Weights of a small GPT-style language model, trained from scratch on English Wikipedia.
Size: 15 layers, width 448, 7 heads of 64, MLP 1792 tanh GELU, vocabulary 16384, 44M parameters.
Architecture: LayerNorm before each block, tied embeddings, capped logits.
Training: a variant of Muon for these matrices, 476M tokens, 7741 steps.
Each number is 128 + 32 x the weight over its row's rms, rounded and kept within 0 to 255. Layers, rows and columns count from 0. Numbers have three digits each. The size before them is the row's rms in percent of the matrix's.

# layer 3 MLP down (transposed), 1792x448, rms 0.0888, rows 1598-1704, columns 256-319
093:158157091125087220082118119120162211146144156139141136216122121110079117128110091139142195138114103160138109135156122073160155158131206118112102172103130130149139113104097125131178168057150124
092:064142147160106040099156093059112122060152188088139119095113080170169105145183090169101155149197098145148102107128140146081097115103162170113076113172165138088177099096145101124129017047152137
089:085112137162089102101139115086129105203129130172084130137182099138143099097126122074098125111155094132133127151155093169121139133157133112095134123098106070083146128178145075155142136153143116
095:103111106100133145141092101144119172168120092113088165110097116107060140053101158151143154141117112161088148067146128112147112124081086129173120116198155131157088123085149104170091116122104123
105:131116088090084139160051144067188144096087215157115096132116091099168180175108139198121162103130125128138098141170125146160142125151135131127100149139093144114172105112158075160111118112143124
098:073135083099109149134118179077098101146055177139070153094128126117108102121092151195138119166154154123152092083135128082092162087138125126146125122166080146056104128182095158128112123153108197
110:154104115112097145154175165148182143152156176086118113122129119142141171164117148118110130149112108116114066175097124153082089142115042164146108161167137138124144123111201135061045074098184119
097:069135039200135094142130083131126152138086154126122080078107174167127110134129126152148108130131133128104131098090085150112141110140110164142152121103104135130137103185089179103126125112151068
101:097093143138117112094175164089146066139146134134186094095127123072157096092160126088164124110116091091136093092075095123167122154105093119133130076087145118119129119133117149090106124130078150
099:131103062168116180095149156089175116061153113123139075160126190146111063129144148147120144169115158085128133086155128174134133144192113091132085140148154137133092176142112187124108077154122139
103:155076171141144145078151110136136106167200125115150065118128086113115077165134127126139138135151144127109077113088101135151113120173115133115141127099149077134100099084119121123092184087179099
095:141180082059100119100103054154098135151121115169118145168069153073121159100150114099099115125129080127112106085102166184143122090099102079092098112111101181069179084183123126157137134129105106
098:126144073113068149151154156089116143155071158139137101098157084142096093103154078108141103153142163165165144158093108154133127077130113145132152079127114107140153119105154151130185155089136130
109:153097136054091125096101224121074084112137087176135123173124156127079092147132123129142128190109180141173217116115088088121172092133177065147156190139169104059099084133134121192107125156115127
097:108085085194110129100186122088140111083113077150143117114129111113133136098144115139082137134109117123179197117178160144101169133113136121103091167105105106117167133138171099124132136135138169
103:115079177157124101126132106137087116096187147102158086139064175124136150112154116167147112172128160160158129151113124163096160155120143158120172099157165139098104104164095134112099098139138160
091:089180118184149114126138157173177118181122097115074076115139101100141071156169147086148118168180154178165185131174056193091166103138114134142134125150143093139106166154100146109131118092090181
109:078174191106166141175131157128135159106052148155081149099184129133197089112102159146115128133160162135141108144114190131102177141184177171084130106098091163073117194155164082114129126124075125
093:124140129091157143167126081102195098141170151143162175136127163154156159088099091132157122144169120044124135129178109128134111133123113055141116164177117165114100077104127114154165199129098148
103:156136126109150181155203115114065104109155118085099148091091161075135097058105125162115098123094150141159086174120101051165119147150085109109092103140183121135115109118169053082097103166102140
104:116115138191110124212151167082097140048178136131100161120193144039152076101102119170089126117138158064092113109150110103123137130134146204120161052153109162104141172124133113110105095183121111
096:146105094149123103161126091127172125149138151160145131083138093149134112116148083127066056111052142134178136112068102169102123153100155108126116117126091156132225119132130119077119150117092153
099:138135072113122126086115163155130071108106187112140131137113121135114131079082177144244094119122187142090116081177110163157151069161137145111123156156129139145154195108108152089100128097126130
099:171194082164121132105109110162111126119117088149113128142084131153094113119103112142124196153177082112196096096138157105119103100115136113089112168163115072106145142097111153180138126178181104
098:192118117128162127174165140116089178136126042116094115062196131159146099154105171139158115142089124096104132088135137120114174131153121155088094122159135148158141116140128082114164160140137167
094:149072150109163135120112160108119134062165150156174109107140103116105086174083185107150174151143133097152139163129144112138128136166183128142086154112142151119093138188084119124109175140064078
092:134110150107102124081124081128071074111078104106104136060199138152130180173068141115141120162157064119142092154151098185148144163136081102093124138087166077129197092122095101067160136094130110
112:117165119115089116140188135112155108142135109101101075101126167075124115186099076110086113149105158131169162187074142145092131144140123085076095104177175172134116153124151157124165110166156105
093:154134148085138083147089050134114179063112067142166104145111177152162163084115151133147150163115107133108102096146208102075104159090171089096062095145127111078095116178145125137126141215139131
108:209088139115064195133139072129101157127132151100145174163068071151124132087065154174106187100055146179141193157147097085114088084125113102126120113122154143121122102133136119088080105134163155
102:059075120119088072140117181082073154208118150152114112149106132086144126096171122143183141084132183148107132080126113154126244126110128100064102106160105061126087097124136053164157135095100091
098:175141121144108132114171136154137180112095169067142082167099112163092115128099133166106133143130119159132157117116130151173118132101138104099155146178041156125157130125129158137117126117102116
091:060158171081162098157114148084112121164126088149103138144129095171113141122160067106070106081163128156148151119111171103087156096111164124176118078100157135142130129108087164198104197128143127
092:076141180128088111102127150116107115244200176140115167094149115188129171158156098134131137121149149168086153110108096109075139135148110167119096114144135102152181172124137118194103172182083147
097:127145123152147124119133099102142142132147124102099115083146107112157147110180159133200128134158113185141171125144154071136120127135134115083149129126079054089076132151110104135162126017161129
100:170135098108144103126122057146081085089158144190188167122143121128127145148123139135150169133194135136090128149159107144147109137118113096157163134170151128117180058069086121097142120152068093
098:142089119109120154153041097160132154181113148115147105184126084139069191092123176156161184105108129142123094116128154106127105172152125098192149077167122154130083095129073101107144134085165133
103:140138134128174089179162163125146139071126182072149170127150150131100151119136153130146146188065146089112189128118124175145045155180135173152170160151109111140157100137088179109154188128121136
092:143050162162137096094126072101141147156127081176168124154078109156125174163085117125130182162120122127141170119097110198103119181107138119127116114142143119144130104184081061104134149162130151
090:100115124133140152123090135151109124081168155131080130094135131082107140113144175144148117156120106164126096163134141162074117074099076112026122148101065150099082182161088107134139132167172133
113:160150133138126155161131129148090103146190122117133147065083134154133092093156073073132162098154104146156138149114087131213085141035133103099191149155058168165104135124124139135166149134078166
098:166127158121137132123185187127129112076121127126196090094108110063102115152126144061129129197133118155155089177077100130089135139131178161088140094134124155121147170113158164118111114171068149
095:171128206135151088156112113107155133129136143131107118091151109093158116102169086094165101175114116105144157078122117116145175169148102151039183137141146108126149113107055081106133103164081144
099:135154084103092188165111124081114150168130183091087121134148154120200197165159148147143113157097111135096133153125094121135077157079195158114119137150123153146085116184153091137130165106089147
102:110105092171096094164139119121138186078167145044094181129090111124151128122141117139170155165138137138129192152112147116122112119156163148156141204138087098146135109064159144144137089159150171
098:084140110074116167134167161089197152098078065108112159087099166129129155115115156161113132153075157112075147096083147098173068080128182190084094164108107149132178099120115111123090145165134134
097:081166088157162097052113089126125164102100234090124116104083097125159105142117128124099204120175081129166140097127132072117166158152097156087203138195116110127131130087169121094130109140134068
106:121111188187079175129162187166178139186104151102139071147121078142178109124124119162170126156093149106071145080137129144171137144155172210071069127102170115169170155175102105103109154150133170
096:154141054113127137153090143108054146177114131084141133113091142134106142116153116138121160162143116139165078113094130142134129075092115117178082143129133117089142112142083120094085122112103091
098:149148087095090123157140130144169139133070152169143124110134085118068165152117086153120178143108164123139163196138109174097129141178097122162171202140098138133147089072115150069112122090149111
101:141172122137132141133100078094147173107127069132110087080133118120130118106092136144039079130147143125135128093129120138127085109139130161158139121165095097140159156159138120104139085055150165
090:125079091082149103128072149125101111120169137135130116112115114173148084218181154097112116124110092088108145129170166151097118166101128134030089158095101118154126153185170136146162133179083162
095:110155101149135111091155134137180176169083133101140121115104152110111113047147118156101103148176106084082136160113120148164122106124114094145142127119089157127139097166133107127063106135169137
110:130160134122133120161077086140134120200091056091149111141117185100154129190129092085137092163153107162124129138111181185116126118140073100121126080156080144139179072123153078129127160101179163
098:082142098184151137163080154114108115086161157140159154160132110098140157129128057130132072113138143089155119129159103079151172143077097047115160183154161124158125119123153147107139127146171088
092:136141135108141127052111157128120147122092183121163108152097104082142123126134131171130121150131111125142111143198073113127142140189154087159130082161140104112170142191150137105110126161138182
099:135123106094123097174128106191138079151136176118189158178133147107108157114132127140114157154117109066114068079130087035102139062087192111132105138142134159140132120084141155154069110124096084
094:116092090169102102142087074101121172173144149134100149139134109096082140119127114093128199110102141169147126146128113159138162176087113123117128133156112114175108102203101093130175101159081107
097:104179110062133106132076100086159171103118121118108180097102158135130076139139137150151103097111154164099162133102136112146119152059187120173109156164131099097143069100154124120133139177106088
103:107119230112151153128201106153060155171112081067123167164139082194052183092100120164093087143160102126170079093135120119119136148169191145097079172101135139114094115087103112158109104138142134
098:091133117128065116106062120130085102158097125097095137167132125199149123139120161180152107126105055150147118094086110104151161122138109140103146097100132132149173152108130138141173111132160099
096:159121132137153120118106116155131106107128119113123091130157080095127119092107146141142135101118176145064170160104085110099143126069162061120108111153123089093131164111138188113080113183056135
113:150119099131193097152117088172190122072121189100154106096117175130143170150118139149145110191172135168128051118091107144093065115101101135146095149108164135154101076128170101189133078156084194
097:122129144132134171104146134088140171119109075125155125154134124120130113120146167104114131153103128146150192122138080063162144142176098091187093144144065174161088186146094101109073089114101108
097:155122119133122135113121135092099078196102118132126183117128176110114153109114198158102104052140085107137135080107073134173170126097139120145104167161101086135098111165106058092095101171108162
092:125160122075115158066106158112121131136159148074155139108118169156076116113123155122127142126165122088113069136105104132190131098075056109185152089120130138167132107094152112140128119130164114
098:081114157138151086057134125146189113099084084092133196163122132097149123144133201157166168105154106160135110054126143092124181091146108064102131091146106132132151166184082174114078144114200120
097:135100127120155117140108120118091135082122136167111056086151178107087134221194100130085129121178173094098137125144111231131165160083132115177102160148081153139102150153071147160130104136151139
097:168140141105073126137098129151142112115143171125130064130197146129204142088127173107108156150189124075150138148146129119098106115100162139134143136119058154136140130178124052116196113120114144
097:094124144093112092130090126181207149126201098103168164131107090126133138099115093103071128171120150123103138189135107126137095112151173165145091137159116101151146143165155142170125132149111155
088:109142086165093126088136142131164180140163132091133244134080152145119139134102174042170121150131110104116171077171078123131104076098113104159077095116160152164152065139104052113145104096087117
096:155164200134077153107130171105142185145135208093099164151150150104116129134125109106123140191152159132109159143095102124097159100074126173139129116138097140123149150170112173110142193117081133
089:138128126093061095139074160131147108094122146138151130144142175091137138121120193130105091120144084169159108152132156091159146118078163143172118117068104162078122132056192129119119119089136131
107:180068084075132158157180161111109146145110133168130080085097132133151083143107113127214111106084101085150081136116143134142056152114160116119119152132131186066155094083098167080120170129154116
089:176145138098098117125142064153103130120131138075122110102179116112107127149121156112148157092083147132091139114084099113168174054143156134103189097123115119154074174131148107074153148101097155
124:094130168126125141149183118103143181126145132089222113088145127106091182146123059159168141131152130061087212178085126126099142099125131135142092065115157173162151098128185140119141086103068129
097:116119106101132081080183122159125170154143118158105154109158103145133126139197135148111081131156155144030128136140088138107168165145086152154168147084106103115160143121173086113095097154146125
107:176092071103152126157181089152156136088147111190143074164154092057177150144094120179151152041128145116160086062126157129123103112177126112074157118150151132113157124176128103106063058149068202
088:146159117115163150123087154046165110127149045147159145194076112085083122140161151159152133070132148134073138092113070100107197124097147125147142150173080113176098122146135167181127066114124123
113:102175092134117140174171116111129124106043138121110154111110099139172165095099149168079151181158201094125103198130103106131124143058090197144088160165112121155099183123126120116136085115135084
094:190161095122100164099167157159124067149128098178098078081141110120159150156151163139090148124155162106124108118120127218134130128130115096097077113139109137183184138097119068122120078182157105
105:158093158122098087161150069082124107163138133103196137161170085126158126117145107094086171148150160107098096088061123164116151171150136112108171108143155160113164136130095164123056121127125049
097:088149102087134197052109135155139153083123096183080160157139144124188155114119150096181110121185139140064131144113147069112129126107113138167189192133109137068170121058132115119117165114097155
097:130087089066175095143078127148119132140163139102119135076128115089115099141157117111125181123074173200119114082068104129088150115167112164130124084137098102150120123187144108173139128124084117
094:103121170123148139163077160097177127167087171081065128124089178122155126073135122122155166118159144140206111129089036116170111126115150139133133201166050115121133114111120201128134146095156087
096:138130181143146089134118114149124082132117159164098161163092184181100136123115113131118129142051159114120121110175137112062073129113064118128119092111163140108087127148028088075099087144117095
106:153065104156074139128022132163143140089170145112175088156139154167149121163085134179138093187092118177135138187115134162094217149151120146107142142111100114117135081125160105079138136123131157
095:073138149109122121106043157139160148155149108114074159131157122139181167118127125111082118187115084090149128128177131131126185110082130114128168092121116170131144119122168131112168110169095180
106:118120115137085157116146093125125055094159094146104145149146109154096184091109140128056069101165193081111137084192125124154082170115123153101128157121158190137149129165112152154095101047151127
098:097112135098105044149125185136139151050151145111136141106092138130104163116219119119161172115080146215097166126101088122126186097129112166154123155113128183112117161062127145037089109119107139
100:153142053083100092124107129147167097082104130098088172151081105138059117104120104125096100154169150074065064083099179125153143094096185090133116102121164165116113084127074103074163106116163110
099:151136115131146083098142148166137145126125169107099137152189121155074127169093118158137144115163187081119161107132168105123144118106115181136110180114164120157121176087171096139129113082161155
106:070117186134124100125116110117141112082110135114130083090120162105128138063156068088079113142222140123079144097143056128100105163192098186143164127162139103151146108105085108115125160200165137
104:164106176162117075141168144080080168151150116121135143124106117058151084159116115162112090054043147138092143178119104135135108133127104125070132197125121178126106108134172101195166196156132167
093:165087060108063170125138134062114082136158081158175103173135122127123133155103082124079109135179124128080123174184106190147158061091122105141160140191095151123082149122162101150179101162147143
098:171127070158116150123109121140171207105146134137174104140142132140071083154061185162152117122140080139119124114116094199214139099193089135195127068113126134077155120157138096137061129103158136
111:099109105090169132165137103123120160111124145108074169123169123108093075142143159138141135074178116154135162113118128136084060142116113122155133125107151127122139103164200113153173133135124150
102:129104078046129126158174113126097127096113156151137102105105124147125168112123137192138126168077103113182128147147114130164120137081143149183128154162102115147130185185196103137179108092119100
099:188139135157152161145160107129154141143067096120167059187131122137145144169102127176076164114113106107095103118112161119077161143084103107120146164167094088120065108147118143169082153102131116
088:149129171133136124127097149065143106189144159137151143162070140104104153174128120129115151113112086130124080105175089130134171067119085119138151107074103087132098096149131067039151138135094123
081:122151173130164111063062110105147179177097157138059119157169177179188118073138103104130126130145145145132121117142126106103209115140110143130143044136090128094151125147152121101145143161129140
102:145195161018091126134140110128132148180149143112111125099102081150141124090147140077105172130125160116123044131089189163172049178141118164067143101116126092095140136076136120194079103142161109
095:148152128111125085129099146143113153158085182179072184082134139156098197110117152114116140106182129178146149156114171096100072139099136131135199137059152135113103192102075069110145074138112145
100:133160096138123117161107125108183107073197100130068157126165077120105149103079136156144100141122100120098099102182022205137166134086051079125116123164139102117142133112108181161100092112132169
095:131151092138077164129099129070127178154208197115100165142066124122158149162097104162132146091118062136165073132135125106137217134083138092111110159131081123137118141121168092084168104143149116
094:066161073129152097095116162105150134045154181211173128106117138143169119118104136142155146135140165123151118109118163105113151111103181136092137124137120120146162146123104121166104202164130102
097:132110176085116119184120142135129112098115094140117133067145153143131148110178159136136067153107088083090076152149145104150175087160113126147072154190155091126100186167161092145175135153103118
# layer 3 MLP up, 1792x448, rms 0.102, rows 1599-1705, columns 256-319
086:096144103126153186134143130116135117144165054110121132123129124128144172136121172094100153110133134111133132142136140135136102068127046121115193093134140105045098116184174104135134146084066041
099:102192074150104122148160071107162180123106130076062088160093107134026108125211156113176135135104128108119144114023156088114116098090105164104118156106143101100109115111069080153117110132144142
104:143117164155160074104116119207152116128149057125160147155172162207103138164140103168217115136139158136125153097137143129085096167135111105151104086110206084121162143134119152130151095101130184
103:147162129069149127070136149144140110119058128090113098187149098166094109165107093068072189169119148115105122186093119173091100123116126087137120112109114088125104151126124024198123100152155195
101:136109105122143109137154099180154149095144133172140113143138114128135114140083070155175187143160080142164158116113088131157142160091187113148068128124115090128117076159187158102100106108166098
102:133182105106143099168186112148158189083118107139116170145166143104127109097097117117134139201163102118113118110114098107109072098162118187136124124138152123115097136118116160145159202120105121
105:113168091180134208159194115120107148141085103142147147141129170173055119145146157095172112148200060110153096122097134172103094083112074150123125083139176127131139102122118153149102106153182114
098:107090095120139167209118092101165157100145116114209085134165068051099090156159111152088190160172123129101087133126095198110092060111187120138116159086111152078131106121172110095144123155079134
095:150091148139094145097150131111145201158098102112168090164125162092151121119195187112137155150091178085128149153116141132154092104194091063155110127101140160128146179161114141105102082098079102
101:111154181100154123165117096105089076093134103091103081119164100166136119140146113156156144091220102123191107119135122169156071147131064117138105128119134100135078100127094162143094094169136168
093:088094130169102127163171166113162133111111173043130104137137134182144174180147138133200149161142115127145170134065118116100116131121085109176166142137175110127094093070132131132145086097150111
096:109169166131145130166137098088162122136168168135101167130164123155119131163133115187158103102090167189171126150154162154093089096130178190146119162093094152170163157087145141078116117102099174
092:106098086142174137088112103142145089140176129126092047118133167161167198109150103147121128145131133074093069136133117182158106112138124135126121125133083203142094158136085081155135114134138164
097:166091091060147123114117167130080159098107138099127115182097073158172123169109125148148143131084121134132198183081086133076131085186129109180134137135114117133106094188158097120098098203116160
104:113081150168111055071142145115164166152057121081175103148174129139117104098109214152105115097088116103102124167154112194105108116157117091183105142122115140039128098140122107121143136085138103
088:091135139119059136096146140117107159123158095205158100101177168138111129103063129168143167161149111107114194112100131101186087143148121160106105157134110201116176156135130106133105133121159111
111:084124155125065106110067139086109148143125141115119065124163111191172100089114125083103151125142155071133084168103126084116187101103173148131181147129110136116144093184109155158120137139119142
097:150101190108120134089098188148086107106129202135125141158063110090158113170159090112146159093174141152104158182172104143111094111125131142128080130142176118117131117115161125122160091133126161
110:123124116132155141132149129129109101090136143096139127105099142104144135072157128116118157121144133122107095139122134130141106109097142112149102103079101139119207113099093108141088139176132122
103:119194151121161124135123115155110057138143138100146111127096169099156091122083132125087072118099116153147160116082097072141105085117103132133161123113098154136078144112121138123126186096140141
097:182049163139150156159150097126103115152108139133129092071142057166071150134156105125130186138117103130176139124095129091112135079112159133151167074119116092160143124092115079133105179109071156
099:125147120138044172173057099086137180123167129071146147191105100106155147149145117148102084092086131119123179107157191122155113129135104137135111117145152144098162109135139128125107122140149127
095:084186111218148130120128094107141113110126133094154072153104152126125084141089125116110148109151151100102141172097176103145109132142092114133118125091164133131089154145071177144070106150179136
096:099154092128058118125152159103083171105170152156141165149112191131085158178156184128110094171186121123112121096174106081177096175112158139135120129068191160138130114143060120136137112080107079
098:132092106131109126127134151092131087093171129147115123141127105127132133104078154140168122087122097105155140149099159064110120095078114140157175108110170090170138163114138133097141123132165185
092:106118131178153099131133122131131156147160136078137144117122087125122090063126117137050146151099167134168187066070131004142092190075141143163139142136063090086101089070166101164161142159157125
109:135088110151159145105120112116121134187180050140111118101107162095172151174136078089117074135172115103134121119065154087095079103166144114144116118108116226157150121098129101123201113093141169
092:127101093141168101137107159165109084092139095174170131123127123121116132113099124054120142180133130085118150085181148112075149119111162150126124144142155139095098099056151129128198125138114106
100:141083135114127119138114138206150167160135119163136124093061115170171110143110096089125196112057126141114126124096129086105068101063172160117130140148193175221093137111107135079109083101133155
101:210132164110169149156137099153070161058092091086128111066152078149120130144137169117079101125198096113184109119139164057145071083136140151167143148110157150171185170119123152123166128132125120
090:139105186143167127157133159119138124131137101156189157126101104126080122148159121097127156095228119128174154072108184146164098162109124098164122184185060081082047170111116160124031136183131144
091:135165088120156130050112131140148159118153148068140166136135146165092171124118149111128123106146108149146112106082125110135152085187178137104059124138197091121115175062185117136143157092183120
094:089131129126109117141140139132136127140157075125158116161163126082145145070123102137116057157142154079190151099180137141178070107163136124135172128190083098161144118115143166107165095117143122
092:125103124089156114088098130157111131133142080131119065150183110150211162137166092032115092118119075120101141121173127156157139106089152133074179185099158160125095090142111135174045111109128180
103:169085169152113110174170103172055141129188130180145162143179169172072138186178077080098180095105113138111108128138088155088139112163138101095113051205171119170083183119146150177092104141077113
100:156105107110130168149073103148059110118162162132183115120172101180079149135050192096128149177100141097071126192115070179114158141125159112117087144095082074182144100129122073154167086073122137
104:168113126180114097161169122185153149095090104091132160126151189082117126104148120095137139143110084114150166165163149135169067158104080127117161155083146081130080154167075087097141152142081106
096:138171099142129131195158137156091108121126126077118132156213193126169103135126117108076107134185120142173079165145060126103154118142146168161123106128137147127092152110150127135109107078140117
091:131131111149155106125110099149145165145113101098163091115176196151159126029166118146119192186208119150164202126141098097133161102111168124152139115110140127121081143149152064131107103141109151
130:138130199168168073144068169104118105117115091167140124127154136102132171125121152075100136104144192132109183101087152100122135156138094120080119146151094137092146062147118147153170164071106127
096:087136111108168103130077148215133147145121074162135127129170149128067151134096153094088090122089139146164111120122141144115081113113120124133168114162063086139159146192117137129105117053116113
097:165072168116129057123106183069092102140175126120147068107092196127110129079059061168186154098094144105134099100162224096074170161121147114052124133153161122120088085098122130088166129108140149
095:097184072147141080090171170234120137176100135159114165144104185116112141124121102129122054171176131055136116104148100093099137145111151112113165105095129059154131121136100184121129118170166148
099:077147151141153141117104149144154110129159103159128194108172163115163097131048132158098102133099118096152112142141144171098122122080103094079119109101178116130119140120109167186117160139112175
101:158117106135092141100145123149155116132138110018160074064128154119134187134158172137146164154149149115108094173086096119071106095162158080113202158123139080127116167125105128140142152121113130
101:124135143102161117162097111114180101145113147137143083122242115107088142093130094117077071148173143130132083093112180157168082162076155104096132157135181158119088104108139113124155075182126109
106:133111120115162092073101082154140136080111115056096108107157126142149175131122156125116119134107146137121144160156063080081104145130089192112146103107085127130086128153104162148163135106150126
092:117111121147162137141117140193103146112067149129094071086129102140163184124104103187156142076142113070121122099147208084158109158125124178118070099099161140101099110132133150127139105103140122
089:120133173148091138096134135126149128125148128062135087096161139189085124115137139061098114109142132059155106177167112182162086114143064150154121137071181168124065123134132162118070085050168151
102:165112163141145116178114099117127111133117149061156058077188168148161094023142125137109068114108152124090143117138138086050075110119154122135106116121129145133082094170130038106099119132177112
090:058181158140145130139149159098059139123110103083115121151168149143143166128122136156142190125088078168111122160136141070126110074149067109177151163127108082121143145160136130102114103127199121
097:135130175096144077114175196152127132048135136151137120177184171153150151188125111102132187112129080119090114134105128085152099116170125074145115142115114134160044119061122117165133093129170120
118:124077196150111105131116105170120129153144096161115049133126123093078086151184127108091082100147083180125150131175107085155086125139067127130075123119078119085160120195128108096136140092123154
096:197124174096147103052136082096134129119161213133160063143129129129121134138099182101131120166137111124125141085141189094076112124137095134125095095102126102128132124093068162156131126114111114
097:069126051182052124140157107133112172173156113083123072113110129170165102210158139075131151134149143086111140091105150124105149129110134154184127106087143109146145118075167159176080167104138126
093:103122142103128195099130094138084149144204126144146155186083185096090125153170158086031175128150136127147099153144115104203113181123080138153158133119095166082154132147101119120144152171115066
091:113133113093162133165173158121100127155136093208141126079200097073142082072195107191114179140176155132151175114102098131129127132138148127088182114159101141130092148125122058087146117116103153
099:131118162096128132187119163167076090130177114121072123082144127105127111173100084185133130100161146065138107100182171113126056160145097089093153129114129139081144115158107148106134049163195219
099:166127137172082097125138163193137130162153136165144072131134115119206085119130139143142136198109142068121072109086096141109103162136092064160131055101102146116142175153157104126152172197150066
103:088133099101073139127164102131129151110143159132130141076140186118125105108157096142103158141116178129114095140126151083103128103119101155106066096136119161161125083147095105168119145082149150
098:077201166166130066132187087139165178123113136145096123052132148145217129139149122162127164130144127137139112105107175163146121081147092120119124084135112103145112099136173131155135108115152185
108:109097145198142083126133171150097105123069113121135115087158176121191136103093119133140146123125147110158074134160111166143121116181096123187113151132156107097159100092125089138085117148102104
103:131151164075183144169160178134088114157134145105091142167154168143114108124086100135100152109100103106172171123138120161108125171109085099148121087158130102071096133162180138151116111137093109
105:189120166153072097137116137152175128123121157123195121108154154154118206115073099116121083138138142087158133101159168117103092136102136128125112198159200101165167109091133125150154164056076140
094:168090128152118160119114175094149120121084115183051128130140206115090151138142139163094157134158105074176159166104097135088122167110121100127121112128145093079180122121146125109086109141124127
096:064163115150173096106136146204084098139176127129187166182161160063124098082196143162101136086093132189136173121145165130139063127149134115135179103080181140136143125157117139084132155125129100
090:129088133125089129162113104129143156170124126116165203140110092178159115097142126052112128134140163136119110130074189112144071077150160080085097149121137156154137106130111184094145190081072127
096:162122161149108115177125138090121148085058112106173132089141103126063119118160166148092179135129142180141136180115090098084116193152127155143107168085109107170088094147154073103098160117112190
098:133114116163114066126043139153134134097105108176106109113153137168136135170140122190134177088117101125143114140112109142127086114078106114146137121136148151137125153212124069056165110177144139
094:122072102095196136114111085092164116081105092067153174120172123173149177157146078126133192154159155185137200113153116098138173125120108098153190134139092165131182139103184143170117113122149134
102:171100127109054184092164099103127148132112133163166142127137124164169054146158080123118147119133142163162112120164170125115087092134102126096139052093125137125098125143106062092131158093136134
086:168134115120151124084092136112143139112120122093135160122122122162078196136067175125153131146143167118128110119209108150130145109174128133170144110189130141115117101096116059151085142096176163
105:114153140115166121057145097156109110115066104147100095096099100101033089165162083129164165119122135178105147111121106100130104103076140141124084102136141158100147102132184176134095087116234111
088:159081150139140057149115125127154147130112138092058108144162149148125122224138088098155169110143123158120114168109089103123135119176169164155141189159065150151074106112202112128151125137126121
120:157078095126166073166164107115128141171128151095158129082141134121078179180141125063184140100102140077109151103115173077105126139129113113147084125098092183110094056114157123117072125165106194
098:123091078122113124130091179105132168128125135136125190123092139133200117186091127086126120106120131104150094130122093154133101082098152147096159095183166084160166155146120126139112169127031112
102:179124123156105145127124098095173130078189110193087142098119122114154134155159118121082126172118112121182156151106185170155086141156067172103162102145093147172101157161128101080166103099135098
101:112148130123148103086191113172138140091140128148112093149130164209142074113075110077124139129160122115163213134051144149108139118140096176149135163106144105149135107100142108115116173129129105
118:158145062152125074106182172101141136143159100081152061135124129137130133101141118157126104158136150111121153118160153112146152142120149111171084146094120143129086074159080119113129088167143106
100:115115159132112149181138163127137139134149155100127167131155188068069151128089101144144137178088143115164155100190129148093088130163144087126166107155195116069150134132115171030180152141124119
106:128133148176112142167129075115161101147107194132134102132157193100170156150118084099123158082100135150153104099113094128086119134141138166145171126062104154108159143110073082149123132086087111
095:170114169038180106147098114173054144101087123177183087080168153178147166116162143158091117169093099108147103143083068141121144098128125162112109152100162150149091156132102148126095097108145149
096:128107119142113125155149175150162110146142086103103089099210124145175142102127092119117051165118137141123149123097144110091140059101126153108126130112139124118154108162139124081101137151134169
089:131130128041117130141174105115126124183152096154190088138138140139101082199172131093120089079180124157123092120146181198149076161131196101162141124110198092151091163170120147176152107185170154
106:135083151144130129153155138154109127149115094151141169094175100147101093120132192130119185145110119189116117145074186210131144116040218117192152165152099092110123098152160088132104115083096162
097:101120130128152174231139117136077112095109135118113100142052098125135093135071168156144109161126110137178201163082186142161128077110123109162122179140077122163061116137115157093081131127133137
094:182111137115178080139160154088145174144083114111191111158121129124161134133188085124135116137076153101120118104110087094116103119163162131108122134181152157114108070120101119114175162112166098
103:159106142121109126138091092101180127157081125134115183066218122126166134072139105154138122112131118126132100131204134084143128204114062141131164125187078142186118097156148138169119113096131101
098:158158120178124081148130166175157147138153166057176135177122114108157124114150117145072071190137109156136186107159109118140076133135150198061081090098140106162103135111117135109154141086152171
101:083183101142180151176172108192114140070103072104148102127137184189131175146149101113103115120147133169161137140119125081116136140106165137126124136044119163126072077162092179166147126117194153
096:146106108145090112115110108176127155116110138133130097129148173137132137160126137142076179149120133173134077163058154120128089138092115182154131117121098076084126144120147165098126125163148120
101:172058122122102100096142108115095121171107191217100096090095123125153129096112162069164126154117141133125059088163093097024094131099169161097164142114113183197121108125123172065090134116111165
101:131134113182116132189126119131128145093102112178162127123163073111141146120146131135166160115105118137116150163131135071100097110104152102121102177128176159108130096123124120124138127103144130
097:145158124111127161147159130142134134115156093097111194172125162145100125181113114103088064109101156194157119155188094155157129180123118155134151105143119161136129150130056154118082108146131088
104:071167102138125102133133091199147139131166178161125146074134160144145128102137119125073168092114149085140089085121161142085145179148157106120128137139078128187156105130106126161165117120155141
111:103117126122130133195114058150136144116115116117145152119142107137147095135113091158095119150209113135125172094083130155126125116145198108086119181146150077140218166137157135129143157106068137
098:100128108164153074098148164099112112111148190078200143158141110109140118163117119104156056130132130089087154127146072127098131067104142106062103087129151075088082071143146121131108146110096138
096:129141116136116095125122174107110096133128148106145089110148112077178111105084089083139125109149131164121145145146113094128155128153101156167163106178192139123186123143169184144142140153111181
099:076172123145083078119188069118129183076155100098089115145092178180159122137154142095132151117117143135122110177093122147092127126121101180089102095141096100171177099161123100150147085111120146
092:123080113097063139111142162069097127131120077047153139144152122113077096102065173142160151149100118125078135086094195124129123171196120165192138213130122169120139079152144135134105147155112112
103:127154141102145166089178125154131123100137119101184156178183118077125120150092181094051125127149161122139124082139166164191108055085195195149139094106161169142099065121169068146121115196082142
096:106168207114163071020165113101136126079075040124110147098170161095122193163130157144168155134155147114123106132132172125136108085143154135174122091196152164128119074108127147118155153120092169
104:105121149160125117117154104118097115136105203063126143133141139126190122143077132158135129176096120122110133136150138126115168167155131125104125146201150095081139070149137169156108133091160131
095:081127144136149156140119214129129079122035140095155120117167159169151087165150153125110144193081126134076117116095121120173097123107124161079168158110128141124172167051119132158187090143121133
093:129131159129096106150101097101153188110104103088136140153125115128147103132131109162062122171161112131155132118153147094104115086153142115105216122138117115184177111076154185093093173182175104
095:136133126075146149140154096140064151082119123109087145131103132169131155153121106134154167163152158157111144119153156170138116137170123068165139135176132173088153189114168135215126113125096122
096:165086130139133102138144076084112120139126066180111109169086120110168154134163208138092236088186110131174085086165088137154111110120131073095111124120121095129089117109051097144155091110100133